{"n_layer": 9, "d_model": 224, "n_head": 7, "n_kv_head": 7, "head_dim": 32, "d_mlp": 576, "vocab_size": 8192, "activation": "swiglu", "norm": "rmsnorm", "norm_place": "pre", "norm_eps": 1e-05, "positions": "rope", "rope_base": 1780.0, "rope_fraction": 1.0, "qk_norm": false, "attn_scale": 0.177, "bias": "all", "tie_embeddings": true, "parallel_block": false, "init": "normal", "init_std_qkv": 0.0237, "init_std_o": 0.0, "init_std_up": 0.0237, "init_std_down": 0.0, "optimizer": "cautious_adamw", "lr": 0.00107, "beta1": 0.95, "beta2": 0.98, "weight_decay": 0.2, "lr_head": 0.00498, "grad_clip": 1.0, "warmup_steps": 265, "schedule": "cos", "final_lr_fraction": 0.0, "batch_tokens": 32768, "seq_len": 512, "doc_mask": false, "train_tokens": 207300000, "steps": 6327, "dataset": "wikipedia_en"}
Each number is 128 + 32 x the weight over its row's rms, rounded and kept within 0 to 255. Layers, rows and columns count from 0. The size above them is the row's rms in percent of the matrix's.

# layer 3 MLP down (transposed), 576x224, rms 0.0395, rows 215-225, columns 0-223
size [105  98  95  97 113 108 112 100 101  98  94]
[[121  68 167 106 106 157 166 138 171 136 132 101 126 114  87 163  93  86  91 133  33 140 110 111  93 137 151 131 174 172 139 185 109  92 123 101 132 145 160 117  88 125  88  88 124 119  73 112 112 117 146 166 104  99 159 103  97 106 127  55 143 100 155  48 109 116 133 154 119 128 136 107 104 133 157 135 151 123 171 113  68 137  72 118 108 149 128 132 149 106 152 127 141 123 109  62 110 164  32 176 110 121 138  72 178  99  96 114  88 119 158  89 132 186 126 132 209 155 168 169 124 132 106 164 172 183 141 166 109 145  49  92  96 141 165 118 121  91 144 145 133 140 194 156 159 110  89  89 202 128 178 105 165 128 182 157 125 135  88 108 116 185 121  96 140 146 146 156 103 166  77 125 112 124 128 137  71 185 159 165 118  93 102 120 124 154  80 169 173 143 129  90 151  96  90 160  89 108 183 112 131 117  80 105 150 141 143 132 121 118 162 152 143  91 144 120 165 117  97 137 109 148 118  73]
 [ 69 135 102 135  96 137  67 114 153  87 118 114  98  94 142 102 140 153 154  83 144 206  86  94 161 123 119 128 100 152  97 133 123 180 103 165 147 136 133 128 175 117  93 101 164 117 110 167 167 129 147 177 120 157 193 128 131 207 136 128  72 194 167 135 140 108 144 113 138 166 120 154 105 168 142 105 120 186  82 181 125 114 100 114 120 167 146 129 164 145 121  89 122 169  74 143 132  67  67  83 126  67  89 139 142 149  62 161 116  84 145 183 115 151 128  75 142 104 127 182  36 103 127 134 111 161 118 119 157 124 127  86 110 151 103 146  59 101 134 116 191 150  96 123 108  96 162  81 117 140 154  91 102  40 177 130 189 134 148 135 131 106 154  99 125 160 103 168 103 109  77 190 127 117 224 126 156 115 142 161 112 143  92 110 125 100 176 161 126 137 126 127 118 112 167 125 141 177 101  95 135 109  99 104 164 161 120 163 143  97 172 163 106  96 173 100 125 148 116 100 109 126 117 127]
 [104  67 200 150 133 122 138 109  97 141 144 154 179 128 143 166 131  92 164 123 129 106 102 149  73 160  83 153 105 118 141 157 110 120  78  78  71 102 134 126 105 186 148 115 172 145 132 116 113 143 112 103 115 157  46 104 169 149 106 127 138 103 118  83 114 174 200 137 128  93  80 169 140 152 153  88 171  94  90 137  92  85  92  68  67  89 126 167 150 104  85 166 105  48 126 134  77 129  89 102 126  93 131 145 145 135  92  74 157 176 140 132 114 132 135 135 144 198 101 177 147 161 137 156 137 157 124 122  97  53 176  77  93 129 173  97  79  97 189 141  98 109 137 120 108 122 158 126 206 133 150 110 132 185 117  75 144 115  85 130  88 159  79 132  97 131  91  89 136  96 159  97 133 116 151 132 106 152  84 127 135  97 138 127 153 171 106 159  84 149 101 157 200 134 154 111 147  98 148 153 103 110 111 161 120  99  87 169 153 137 112  83  91 143 129 104  72 179  84 126 114 143  78 135]
 [ 62 138 144 142 128 127 149 101 107 143 130  93 157 133 142 204  84 173 144 139 180 128 156 127 135  74 127  73  45 156 103  95 180 100 121  74 192 123 153 136 219 146  75 150 121 149 126 146 120 143 171 144 216 140  86 150 100  49 122 135 137 134 119 112 102  53 101 157  98 140 116 113 168 100  74 116 129 168  92 160 126 161 167 149 152 116 121 138  88 128 156 178 173  98 146 132 154  69  40 122 151 131 161 150 165 127 150 162 109 123  96 140 151 172 125 123 135 120 149 136 122 156 172 116 120  91 155 156 152 158 118 100 121 129 166 111 139 166 130 129 208 152 112 126 132 153 131  33  89  83 136 132 126 113 139 109 137  98 100  84 104 142  37 114 166 145 143 118 125 113  86 132 125 110 129 143 121 181 108 169 146 122 121  63  68 112 138  98 160 102 148 119 111 156 112 136 123 172 199 133 115 106 143  83 114 138 123 121 160 159 148  91 150 102 141 127 139  77  85 107 164 127  97 193]
 [128 162  69 103 118 155 102 145 130 134 113 110 114 145 121 189  91 140 132 186 138  99 141  94  91 136 131 196 129 113 143 102 102 168 118 115  82 114 153 148  94  69  95 138 106 161  98 121 100 122 149 147 155 137 121 128 136 129 108 157  96 149 114 110 195 107 158 173 109 159 149 109  32  88 107 108 134 190 127 109 138 159 128  85 166 123  81 134 160 160  92 106 151  83 133 138 177 139  81 176 127 139 209 122 143 149 121 124 106 114 111 185 116 137 142  99  74 193 143 126 121 118 145 106 115  99 139 127 167 198 131 193  79 120 128 111 100 145 149  64 117 108 120 159 155  97 146  94 129 171 143 116 191 123  53 166  85 133 168 138  96 116 190  93 193 118 139 171  68  81  69 143 123 126 133 127 207 205 121 109 134  96 116 139 130 216 155 118 146 147 126 131 132 132 125 141  89 113 165 146 102 209 108 191 139 128  96 125 147 153 129  95  84 133 138 125 130  88 113  59 135 129  97  97]
 [182  75 171 108 109 130 206 126 128 154  80 109  54  95 120 104 132 109 128  89 184 103 113  66 109 164  76 157 162 180 150 154 141  78 119 130 113 114  54 156 146 124  63 107 125  80 120  80 146  85 183 128  89  99 157 126 105 135  98 170 128 130 139 145  92 127 128  82 134 121 166 120  84 133 131 148 148 186 145  84 151  88 150 112 120 124  96  85 141 107  93 123 160 101 109 117  26 165 112 178 109 119  80  94 142 138  91 138 101 187 209 131 144 113 206 124 124 115 119 113 108 149  91 103 106 104 166 127 133  52 125 134 123 169 134 132 187  99 129 115 137 194  96 128  82 170 100 122 130 105 127 118 130 133 142 108 155 103 125 104 158  99 126  98 144 115 159 182 152 121  98  92 158 169 107  85 125  87 112 146 204  95  90 121 126 131 164 157 152 140 160  53  97 131 111 151 108 144 121 108  67 125 168  90 138 154 175 157 111 127 133 109 160 115 161 188 129 152 151 182 161 103 143 142]
 [109 110 110 111 142  72 100 103 113 153  84 174  84 134 117 110 150 130 138  93  68 115 141 132 147  65  93 150 134 126  85 110 215  56 138 170 154 142 114 143 151  92 141 152 157 149 125 153  86 125 196 108 169 124 135 111 129 107 141 137 154 151 106 164 107 106 127 177 110  87 182 143 200 130 117 100  91 125 126 100  84 174  94 119 116  90 111 106 132  75 174 154 146 122 107 160 166 165 100 137 195 124 105 132 151 178 120 151  96 104 119 140 136  83 131 213  91  99 107 191 101 154 107 114  74 147  95  88  87  99  99 135 159 153  88 126 165 131 109 140  72 133 123  67  85 173 120  89 129 143 119 112 143  75  96 172 149  85  73  91 113 190 171 110 116 147 127 128 124 120 141 122 172 146 130 101 179  53  92 136  85 119 193 217 121 104 151  93 111 140 116 123 163 183 105 137 135 127 120 146 130 121 145  78 128 134 139 106 104 174 143 150 157 131  65  79 187 163  85 129 126  96 130  92]
 [116 118 129 120 111 176 116 111 127 120 136 123  99  83 163  88  66 138 141 140 106  70 160  95 151 119 129  75 163 138 157 225 119 152 181  76 116 144 158 194 107 116 132 157 171 132 103 138 130 110 141 147 135 128 144 184 146  52  89 132 114  77 137 130  93 103 127 141 101 139  78 177 148 151 152 149  89 202  96 152 114 109  83 113 138 111 130 173 144 159 123 171 125  74 176 190  91 132 126 143 119 139 184 149 178 159 173  95 141 184 174 152 111 180 194 116 183  91 116 187 108 119 113 179 173 145 109 140 162 174  66 140 128 163 137 169  66 119 111 141 157 133 149 133  73 159 127  86 150 145  79 159 169  79 115 137 150 147 128 138 113 140 147  82 113 140 127 165 120 166  91 122 113 183 146 131  92 100 150 127 136 130 131 134  72 105 106 157 155 139 132  71 120 152 173  84 181 169 123  51 134 132 133 159 142 114  98 129 112  92 147  97  82 117 144 117 131 234 130 114 124 147 124 129]
 [121 122 144 127 108 125 111 170 138  99  86 168 159 107 145 120 128 131 110 150 129 140  79 150  46 132 145 116 201  99 188 105  80  85 117 131 130  98  87 214  84  84 150 123  89  98 104 127 129 143 148  79 108 158 128 128  75 129 131 100 113 116 135  29 140 163 185 144 156 184 155 120 144 114 189 149 145 132 155 113 198 133  24 114  98  88 170 119  94 141 148 124  89 188 147 143  93  98 175 147 158 184 114 129 115 132 111  89 148 118 171 104  77 136 163 116 117 130  71 151  89 120 146 176 183  94 149  72 146 112 123 131  95 175 139 118 115 150 111 111 157 123 157 129 151 180 138 173  71 192 117  82 141 141 114 101 193 134 117 149 135 141 142 131 169  68 130 159 111 101 127 147 145  59  87 177 121 145 147 122 151  71 181 105 145 134 120 170 125  94 174  91 120 111 136  57  93 170 141 120 121 153 162 115 150 146 146 156 100 140 144 110 143 153 128 135 194 116 111  96 100 142 115 103]
 [175  84  80 152 173 113 169 176  99 122  83 174 114 144 147 166 107 181 167 122 129 127 130  96 181 132  71 132 121 107 112 118 121 139 105 170  84 137  80 195 153 117 148  92  92 129 114 140 103 168 145 142 117 108  85 184 155 142 122 139 171 137 143 122 160 112 165 157 163 118 151 129 114  97 145 151 131 113 105 133 114  79 137 141 153 112  95 115  85 151 112  72 226 164  94 192 130  69 101  84 139 139 166 111  83 143 119 182 117 157 148 108 154 105 137 170  95 142 103 183 149 137 113  66  84 102 160 134 155  48 125 140  78 132 166 131  94 148 132  66 112 129 139 213  86 152  79 125 128  87 111 181 164 137 188  66 158 107 123  86 117 124  99 152 117  78 159 110  97 151 131 109 158 158 110 158  89 160  98  82 155 100 149 133 151 122 114 105 151 134 163  74 146 110 125 171 118  78 149  87 189 148 120  94  89 169 140 128 158 129  97  98  76 114 157 148 179 158 122  54 125 108 137  96]
 [122 151 116 148 113 160 126 141 112 158 107 146 144 143 165 128 128 145 153 115 121 126 147 124 162 132  93 147 118  95 145 164 193  94  49  96 133 141 116 192 147 148 104 117 155 130 128  63 207 143 158 167 126 149 113 182  95 173  95 134 158 132 120  49 117 107 136 144 144 138 151 126 138 126 126   3 105 152 142 104 101 139 125 118 150 125 123 112 145 118 121 120 143 155  88 174 169 204 122 126  92 134 159  91  92 146 135 162 105 113 120 104 122  98 117 157 129  81 153 161 132 155 106  95 119 130 105 118  97 132 117 142 143 178 111  80 136 112 119 147 152 108 153 138 131 129 163  88 176 131  88 157 102 118  68 255 140 120 129 132 114 168  96 121 136 120 180 141 163 175 176 144 120 115 154 121  98 173  81  95 130 153 161 120  77 101 128  52 107 144 131 125 108 121 124 200 116 101 118 135  88 116 153 188 126 130 149 131 109  86 119  86  62 161  67 118 186  22  98 110 174 145 122 132]]
# layer 3 MLP gate, 576x224, rms 0.0447, rows 216-225, columns 0-223
size [ 96  90  95  94 101 101 107  99  95  98]
[[127 110  84 165 162 122 169 117  75 122 154 192 132 143 100  86 148 145 127 126  88 131 180 175 149 206 112 174 147 161 105 150 115 194 135 141  93  76 104 160 114  70  93 134 191  72 128  47 113 134 102 123 111 167 246  95 138 129 116 129 141 213 139 130 127 144 144 109  67 106 112 163 128  92  94  96 134 118 153 151 143 122 163 129 168 109 116 138  98 145 142 129 104 126 103 168 157 145 215 129 145 136 137 122 106  86 119 117 149 123  83 111 162 136 137 101 111 112 139 102 167  95 105 142 182 177 141  91  93 119 110 123 116 142 183 122 131 148 135 122 114 137 111 137 201 171 156 162  97 130 150 146 140 202 118  84 144 144 125 124 133 164 114 126 182 135 109 123 155 137  96 110 103 166 155 122 120  86 125 127 152 105 136 174 242 149 145 108  62 153 157 119 114 109 125 179 138 118 133 121  88 165  77  89 133 120 142  85  98 105 120 144 109 163  72 101 124  62  74 101 155 131  79 164]
 [186 118 133 118  74  98 113 161 120  81  52 163 135 119 119  94 164 129  69 138 146 104 120 157 162 177 163 120 166 147 142 115  93 144 172 151 169 172 160 102  62  82 195 139 129 153 106 156 199 145 156 114 170 194 127  89 113 142 127  67 116 136  83 175 122 146  95 161 120 140 123 176 147 123  87 187  81 109  22 137 111 124 119 213  81 120 137 149 112 155 159 120  95 118 106 123  93 162 113 171 135  99 123 100  77 100 141 135 137 108 143 121 104 175  84  78 107 112  77 109 167 130 133 150 112 118 177 121 112  47  73 166 149 118 107 126 151 118 143 130 142 112  84 118 110  90 127 144 113 107 236  87 106 168 165 142 171 139 140  92 177  94  83 100 106 141 148 165 177 150 139 153 134 113  99 156  80  84 114 147 114  89 133 100 122 123 116  66 166 165 160 170 120 124 119 105  98 128 124  96 111 112 164 161 132 168 118 146  90 158 100 114  94 154 154 147 109 129 155 123  94 116 145 123]
 [ 75  96 165 125 132 126 111 131 140 190 117 106  89 113  96  56 133 117 139 119 144 128  91 152 116 136 136 181 153 108 134 102 108  83  71 160 158 141 149 115 120  86 125  93  98 188 201 215 138 156 164 162 202 110  90 123 124 117 120 128 124 151 133 152 133 172 136  57 173 166  62  71 111 210 135 147 143 122  78 175 116 126 159 199 122 126 106 175  77  28 119 177  91 120 162 120 107 128 149 149 142  92 140  86 159 181 105 140 131  42 171 151 104 155 157 118 131 138 129 120 128 138 138 150 147 109 150 108 141 102 119 163 102 141 156 157 117 104 184 176 125 128 118 122 122  91  78 135 128 128  84 122 119 138 154 113 109 149 189 113  74 174 156 166 152  97 140 111 197 108  96 110 138  94 117 125 148 177 144 124 126 131 219 167 114 166 107 156 126 109  92 112 157 120 186 145  90 143  95 120 128 173 108 134 116 139 132 166 151 129 155 186 130 140 105 121  91  95  95 135 106 162 164  91]
 [161 149 146 118 105 117 172  91  99 135 111 106 101 120 130 112  85 222 152  95 134 123 108 123 102 141 110 151 178 174 144 134 161 141 108  98 137  79 156 139 212 100  69 141 105 106 119 100 111 168 126 112  95 165 145 131  79 145 127 141 115 182 118 155  46 172  80 139 111 188 169 131 150 131 107 120  80 183 181 128 105  93 139 149 133 119  80 123 137 105 100 133 150  64 112 126 150  99 193 104  68 119 115  94 165 118 126 130  98 109 101  87 116 176 153 132 149 154  79  99 222 123 138 126 126 127 125  88 175  98 142 109 212  61  85 111 155 111 188 109 141 119 135 106 187 145 102 121 146 135 121 130 146 145 126  92 169  80 173 102 139  99 135 126 167 113 120  66 127 124 125 113 122 172 168 128  91 148 103 117 181 149  92 121 121 122 132 113 102 144 109 141 188  73 137  78 188 154 105 102 119  52 102 110  99 188 199  98  94  82 163 142 135 130 103 141 120  89 152 118 175 129 111 104]
 [ 84 144 124 143 174  88  99 137 125 165 115 167 161 127 138 146 120 113 181 123  79  93  50 125 134 132 181 155  74  84 139 129 122 129  84 145  66 135 214 151 142 155 142 120 122 118  77 162 156 156  82 135 156 205 209 152 111 130 153 143 141 100 108 182  77 128 146 123 114 133 120 145 142  90 149 151 172 123 145 152 109 110 136  65 146 165  80  92  44 172 138 142 148 111 115 156 129 127 115 120  96  87 108 148 136 114 193 100 112 130 151  79 132 102 141 123 107 124 165  89 109 153 152  72 154 126 124 210 136  90 166 101 114  80 134  97 160  94 160  84  49 123 142 115  92 190 169 139  99 106 154 206 110 125 118 158 125  71 156 114 156 173  69 169 162 130 126 146  70 147  98 110 158 106 126 115 120 104 115 118 195 146 233 165 124 163  79  92 122 120 119 124 124 129 143 165 127  92 146  98 147 134 139 145 102 119 156 120 129 140  90 102 135 169 106 133 173 101 114 114 121  85 154 131]
 [131 108 183 152 122 130 165 139 161 172 171  87 149 146 141 156 160 132 131  84 131 120 142 148  76  92 118  91 111  66 158 121 160  64 118 133 179 146 183 127 108 110 193 123 119 161 131 127 180 179 169 152 201 163 213 195 154 145 105 112 121 176 144 176 123 152 161 125 151 114 115 127 107 113 145 112 135 162 203 150 149 140 157 122 140 170 137  95 178 141 140  75 113 156  91 169 160 152 106 171 141 121 158  89 114  90 149 149 152 114 108 168 170 133 100 127  90 163 118 104 125 109 100 126 126 117  97 120 123 164  95 123  85  88 141 162 177 164 137 122 130 116 131 121  71 105 104 108 134 141 170 163  90 182 134 147 119  95 158 143 117 226 152 179 117 126 178  55 152  74 165 166 131 145 118  88 219 118 121 154 158 107 174 119 124 148  87  93 144  77 142  91 116 162  94 161 124 130 149 135 110 192 144 158 100 130 202 139 105  92 175 141 124 164 150 148 138 128 180  71 152 101 122 152]
 [ 86 157  93 171 170 114 151 100 137 110 129 124 116 152 111  97 189 105 132 104 151 119 131 123  61 107 126 116  97  90 121 142 103  78 192 113 161 217 131 124  77 118 108 122 112 178 111 109  76 147 143 101 139 159 175 157 105 110 120 200 122 182 118 140 138 159 137  57 118 115 145 136 151 152 156 181 171 109 119  96 134  97 148 191 180 102 146 101  93 176 136 123 130 153  31 141 113 130 179 153 167 200 155 125 133 156  97  82 116  90 116 179 138 111 135 114  91 112 158  91  71 150  93 148 106 140 153 110 144  92 135 118 124 104 122  84 122 125 176 181 108 180 133 159 142 185 113 121  89 119 119 150  59 142 163 120  78 194  97 162  84 174  73 120 155  93 110 134  74 109 145 176 143 130 193 109 106 108 121 106 106 119 149 107 145 153 136 108 133  85 188 139 122 137 122 123  93 126  63 118  97 135 154 150 115 126 151 124 131  87  92  89  61 121 166 193 105  82  78 140 126 148  93 108]
 [129 117  90 111 126 154 132 112 140 111  99 127 145 152  86 192 140 208 136 161  69 108 138 111 187 155 190 140 129 113  96 125 117 157  81  76 113 147 207 136 140 126 137 127 190  95  50 118 131 163 126 110  72  92 193 113 125 163 112  95  91 115 130 138 160 132 194 108 151  93 133 135 134 146 124  65 177 219 166 113 159 110 100 116 135 140 127 117 108 152 104 117 117 179 176 125 122 186  90 122 111 121 127  86 128 129 139  75  76 146 155 119 156 144  93 155 124 114 157 131 158 118 147 171 119  84  95 184 139  99 124 158 110 150 108 112 135 158 181  47 111 117 116  74 131 104 162 110 100 113  92  86 177 115 178 128  92  65 146 134 145  66 168  98 133  94 165 135  96 158 180 116 115 146  91  94 139 106 124  76 182 155 107 104 162 165 123 123 187 144 146 178  85 127 153 131 195  86 178 117 119 149 120 167 151 142 111  92 174 105 143 108 165 106 130  79 134 117 142  83  89 131 170 116]
 [107 123 101  84 148 130 156 129  98 135 117  25 132 116 106 184 141 101 125 118 156  94 110 131 120 184  76 101 189  99  59 165 108 142 144 129 135 123 130 172 106 140 177 174 161 132 175  91 120 133  88 150 147 163 161 148  97 226 162  61 160 160 152  55 151 123  90 146 151 156 110 139 148  98 148  77 168 106 130  89 122  54 134 143 167 104 146 144 116 131  91  90 122 128 155 167 138 102  74 142 113 119 125 116 100 138 129 169 152 147 148 146 116  77 158 132 121 189  99  59 140  94 121 147  69  57 138 155 113 190 129 143 130 133  78 157 150  96 122 103 137 126 116  81 123 174 127 185  89  66 152 118 113 110 129 100  62 140 135  19 164 145  80 107 110 117 117 132 127 126 129 149 155 128 119 122 174  74  82 156 102 153 165 161  86  87 136 166 130 112 115 136 147  95 101 102 124 108 158  60 151 134 120 102 179 116 116  75 127 134 146 120 160 145 112  98 108 160 116 131 176 120 116 150]
 [116 108 122 112 127 186 185  92 129 118 138  94 128  81 146 157 187 128 169 189  68 104  73 100 173 126 154 115 149 164 139 118  75  81 162 104 101 181 106 120 136 167 113 129 114 134  76 132  68 143 115  72 135 154 121 100 113 135 157 141 129 134 142 139 133  91  77 127  81 107 139 139 106 122 149 208  97  81 105 142 148 138 113 130 162 125  75 137 150 130 168 145 121 108 115 110 166  63 105  52 153 129 103 106 118 119  97 126 147 152  42 118  85 128 117 123 101 134 125 173 112 177 140 196 131 109 106 145 138 126 131  87 160 156 177 132 106  89 115 144 152 150 115  96  90 121 117 137  88  96 163 127 137 134 170  43 113 145 161 117 131  75  82 122  70 183 132 179  84  76 101 134 146 149  82 148 122 143 122 107 149 168 138 182 154 116  98 181 133 109 126 156  69 148 116 133 171 151 143 122 162 172 161  94 113  55  85 122 107 110 188 128 135  92 183 140 116 214  59 117 168 149 155 126]]
# layer 3 MLP up, 576x224, rms 0.0433, rows 216-225, columns 0-223
size [ 96  92  91 113 102 109 110  96  93  95]
[[106  97  85 139 224 145  94 177 124  56 155 115 192 154 112 117 112 101 121 146 109  78 178  96 121 141 120 117 135 132 151 190 126 140 117  62  84 129  99 114 133 188 178 108 164 112 169  76 112 148 105 127 145 113  84  88 129 109 141  83 151  97 118 181 131 172  93 144 107 137 137 123  69 136 126 147 124 127 115 135 159 133  60 140 175 122 153 122 130 150  98 117 134 115 135  76 138 145 184 109 158 139 138 140 126 106 120 102 131 104 191 136 158 121 157 140 166 165 191 200  93  86 114 145  92 129 123 188 119  77  83  98 155  90 122 162 138 159 158 111  83 137 206 200 219 119 122 106 103 143 135 124 126  93 110 103  84 197 175 123  70 151 112 119 111 108 166 110 151  97  72 151 131 145 127 114 108 119 164 162 115 148 121 153 128 152  95 102 100 129 105 150 125 127  72 143 101 169 131 131 132 138 142 101 202 156 123  94  53 209 120 149  91  97  93  95 144 128 150 110 153 102 111  83]
 [141 109 125 150  95 105 101  84  72 121 104 159 181 155  54 148  83 123 120 120 102 102 142 100 104 170  84 172 115  88 168 117  93 171 128 125  98 140  91 112 141 157 142 139 169 166 137 151  85 124 153 158 118 122 166 139 113 142 102 147 122 151 114  83  88 163 128 129 116 128  67 116  86 142 141  53 145 113 102 146 202 111 126  80 134  77 122 129 168  77  90 197  82 169 149 191 120 140  92 134  82 100 102 115 109 136 175 133 126 126  92 111 121 181  82  78 123 130 112  93 122 161 146 132 155 146 105 114  68 124  85 130  56 170 193 115 156 138 153 186 126  97  93  98  88 116 125 100  63 135 154 167 130 175 135 126 179  62  79 135 124 156 113 122 105  94 147 154 157 148 172 150 149 143 115  93 186 138 136 111 208 144 131 152 140 152  94 146  97  98 148 155  86 153 103  77 109 162 137 135 126 198 180 154 146 114 108 120 120 143  81  60 211 131 151 157 124 141  97 150 121 133  74 107]
 [130 151 140 103 173 187 179 107 119 160 179 139  91 123 134  98 114 149 171 133 128 164  59 154 119 114 145  88 136 110 138  94 122  87 124  46 105 102  93  94 149  89 103 164 102 134 134 174 132 118 152 142 231 110 104  83 143  96 104 172 119 165 113  88 119 140 147 149 127 120 138 126  89 162 117 128 127 178 164 149 115 127  95 123 151 112 177 178 127 159 164 106 121 111 144 137 134 145 161 146 114 128 130 168 106 151 141 105 165 169 124 179 180  75  98 134 169 128  97 170 165 150  53 154 137 121 157 121 183 171 205 116 137 189 130 129 113 141 114 169 100  85  76 159 108 173 150 122 115 125 128 139  98 149  93 119  91 123 125 187 134  74 129 112 139 162  99 171 103 127  30 104 158 129 145 122 113 101 107 146 142 114 128 112 223 162 168 187  83 168 178  64 157 177 175 118 125  92 139 159 175 133 118  92 157  99 129 116 118 126  98 158 127  61 100 150 161 120 120  88 156  93 183 133]
 [160  85 125 130 104 146 136  71 126 167 164 185 138 148 102 119 117 124 156 117 109 131 118 159 130 129 126 161 144 125 101 122 130 133 122  95 174 102 139 109 185  94 115  84 154 156 161  68 109 153 107  97 150  87  68  58 134 161 129 113 105  91 117 155 119 162 101 113 162  83  73 112 148  69 143 141 122  86 187  83 140 132 179 108 129 127 115 131 155 152 124  47 159 136 197 133 123 125  81 132 193 117 149 135 192  93 131 135 138 129 136  81 116 207  81 141 124 147 180 186 180 136 113 153 107 152 158 116 121 109  99 157 125 161 163  85 105 102  96 109 130 122 149 145 189  49 179 115 133 131 144  96 139 126 163 121 132 126 218  42 163 150 149 131  89  75 120  48  96  93 178  56 127 108 144 110 114 154 118  86 118 138 115 122 193  95  89 123  86 176 149 147 141 110 183  91 115  97 134 139 120 184 124 112 132 167 106  96 113 107 142 149 136 157 111  49 162 113 141 147 135 118 111 120]
 [143  42  86 126  82 105 176  78 125  88 124 122  95 127 129 145 157 108 211 159  99 132  98 153 205 101 171 119 168 157 122 102 145 118 127 153 138 123  82 131 153  99 181 163 139 135 109 108 148 100  92 174  98 121 187 175 114 165 127  79 135 127 144 102 133  98 185 114 125 107  99 102 144 140 137  89 148  37  79  71  70 105 157  85 136 124  96 100 147 134  81 157 169 144 160 107 117 146 148 119 117 114 122 141 145 127  53  71 131 179 113 119 131 128 120 164 151 139 203 110 136 111 144 110 148  99  93  88 172 163 169 141 147 169 118 126 114 152 148 169 160 109 115 109 154 110 154 169 147 150 143 153 123 153  74 124 139 170 133  63  89 158 121  97 100 144 135  80 115 195 124  78 150 215 107 106 104  76 138 137 146 119 130 137 117 149 188 128 194 107 147 129 108 125 111 184  84  90 172 134  83 117  72 127 184 128 140  93 123 113 179 174 118 128 149 128 139 151 173 135 130 100  97  67]
 [103 143  91 113 108 137 140 161 109 153 129 167 107 131 134  82 142 145 208 133  99 116 140 145 147  91  46 121  68 177  90 156  99 165 126 157 125 111 125 143 113 132 127 149  98 123 133 104 126 143 144 133 139 167 157 206 104 122 141 157 190 143 135  94 119 135 138 158 129 128 143 146 127 184 118 135 114 137  96 155 145 106 105 100 163 161 144 146 151  74 144 120 146 179 112  83 127 132 130  73 102  94  95  65  95 177 169 105 123 134  67  87  99 142 164 160  67 116 125  82 170 141  81 101 116 105 179 149 208 161  99 120  72 149  57 137 163  76 121  98  71  87 162 168 115 144 109 148 170  96 161 128 108  88 119 119 109 127 157  90 116  86 162 123 221 155 168 224 160 100 133 156 159 121 142 129 148 162  70 111 139 146 132 171 184 155 163 123  84 181 162 132 117 149 124 114  98 149 130 104 170 132 121 154 137  61 134 170 143 140  61 211 160 137 162 114  96 140 127 134 126 117 137 100]
 [116 165  62 155  91 122 189 119 161 106 139 131 122 102 187 135 163 155 148 131 106 154 158 132 176 200 166  70 103 100 112 144 137 130 138  67 115 103 136 161 130 159 144 170 137 159  57 182 138  84 118 103 119 146 187  79 109 104 136 182 122 100 129 154 157 163 130 119 121 139 190 174 185  62 121 117 128 140 166 146 161 169 159  96 153 115 112 109  93 138 117 210 140 126 102 160 127  98 154 207 133 192 119 106  84 131 183 138  89 115 162 156 133 132 125  89 102 100 139 143 123 157  98 133 176 140 117  84 163  99 184 158 101 144 124 108 148 155  96 160 125 124  85 167 110 139  95  99 193 149 129 156 150 189 135 120 112 163 100 147 153 155  76  82 129 100 127 162 127 134 140 163 120 105 117 136 169  93 135  82 119 148  71  81 140 121 121 136 195 151 146 137  44 110 184 162 140 137 157 135  88  79 169 151 146  98 119 140 135 120 135  49 103 102 140 199 109 138  86 117 131 172 110  91]
 [140  98 116 116 150 183 146 136  95 125 124 164 116 176  78 105 131  98 131 150 142  99 126  67  97 140  86 146  99 119 115 126 138 131 154 125 161 120 145 143  85 139 119 161 179 114 129 146 118 106 134 133 200 137 165 186 132  79 143 192 150 174 122 115 113 137  64 152 159  96  81 129 179  73 125  61 103  87 132 196 163 114 149 143 144 137 131 183 103 127 203 101 133  98 152  98 129 142 111 162  93 176 127 172 143 174 119 142  92 140 187 100 193 142 132 110 202 129 114  91  78 115 153 161  76  67  97 128 140 189 137  85 125 155 110 186 132 140 158 189 131 188 125 130  99 168 100 118  82 125 158 154 133 188 135 160 139 126 153  96 173 103 130 173 182 130 106  89 169 135 159 157 122 141 130 150 153 140  85  86 146 160  87 124 143  81 134 105 118 131 151 169  81  99 169 159 120 158 161 172 153 110  38 132 116 154 100  81 120 148 102 150 149  96  92  98 150 140  67 148 104 189  98 144]
 [113 152  97 142 127 109 143 145 176  70 118  59 126 132 111  93 118 155 116 139  85 142 127  96  80 116  70  76  91 128 160  86 121 125 114 139 163 124 102 144 105 132 117 150 129  90 171  87 116 121 123 121 105 109  73 150 197  93 149 134 102 209 166 116 156 137 120 193 152 135 146 163 217 126 165 146 143 145 185 150 130 104 156 128  90 168 120 134 141 129 134  66 143  87 116 106 172 128 146 120 131 138 132 100 133 185 129 174 157 124 158 129 135 133 104  89 147 148  73 156 113  46 162 204  79 106 143 141  63 104  58  96 109  76  89 130 157 138 133 133  96 123 132 116 139 147 109 127 134 118 116 155 167  98 198 110 174  48 147 131 126 119 127  89 142 132 106  96 154 143  97 138 149  71 157 162 120 119 143 164 127 166 111  86 100  56 191 166 144  73 141  43 120 131 154  71 126  85 168  95 148 134 153  91  69 146 134 165 136 134 162 129 145 156  98  98 148 108  85 156  82 104 168 130]
 [118 128 122 161  67 134 113 106 139  76 120  74 152 101 133 105 134 119  57 175 123 112 139 130  49 126 120 117 153  97 152  73 141 126 186 139 158 107 191 117 162  66 166  80  84 107 135 184  91 137  95  91 149 103 110  63 167  88 139 143  74 102 157 161 143 149 130  95 105 159  90 125 127 117 130 135 140  87  57 204 179 132 162 132  71 135 215 111 168 102 140 109  84 102 158 122  55 122 137 148 122  58 104 180  95 127  92  85 147 147 140 165 116 128 191  78 165 121 123 104 104  77 147 114 157 145 127  94 132 166 144  91 132  98  99 127 143 118 164 130 112 130  91 127 105  87 154 164  93 175 116  81 138 130 124 134  91 120 159  92 175 133 154 138 116 109  97  94 138  90  88 186 113  95 126 163 120 144 174 114 149 101 133 116 183 134 119 163 128 139 132 146 193 115 157  94 161 106 162 105 157  91 107 113  99 124  89 150 176 126 183 140 140 128  89 154  99 104 131 194  93  66  95 118]]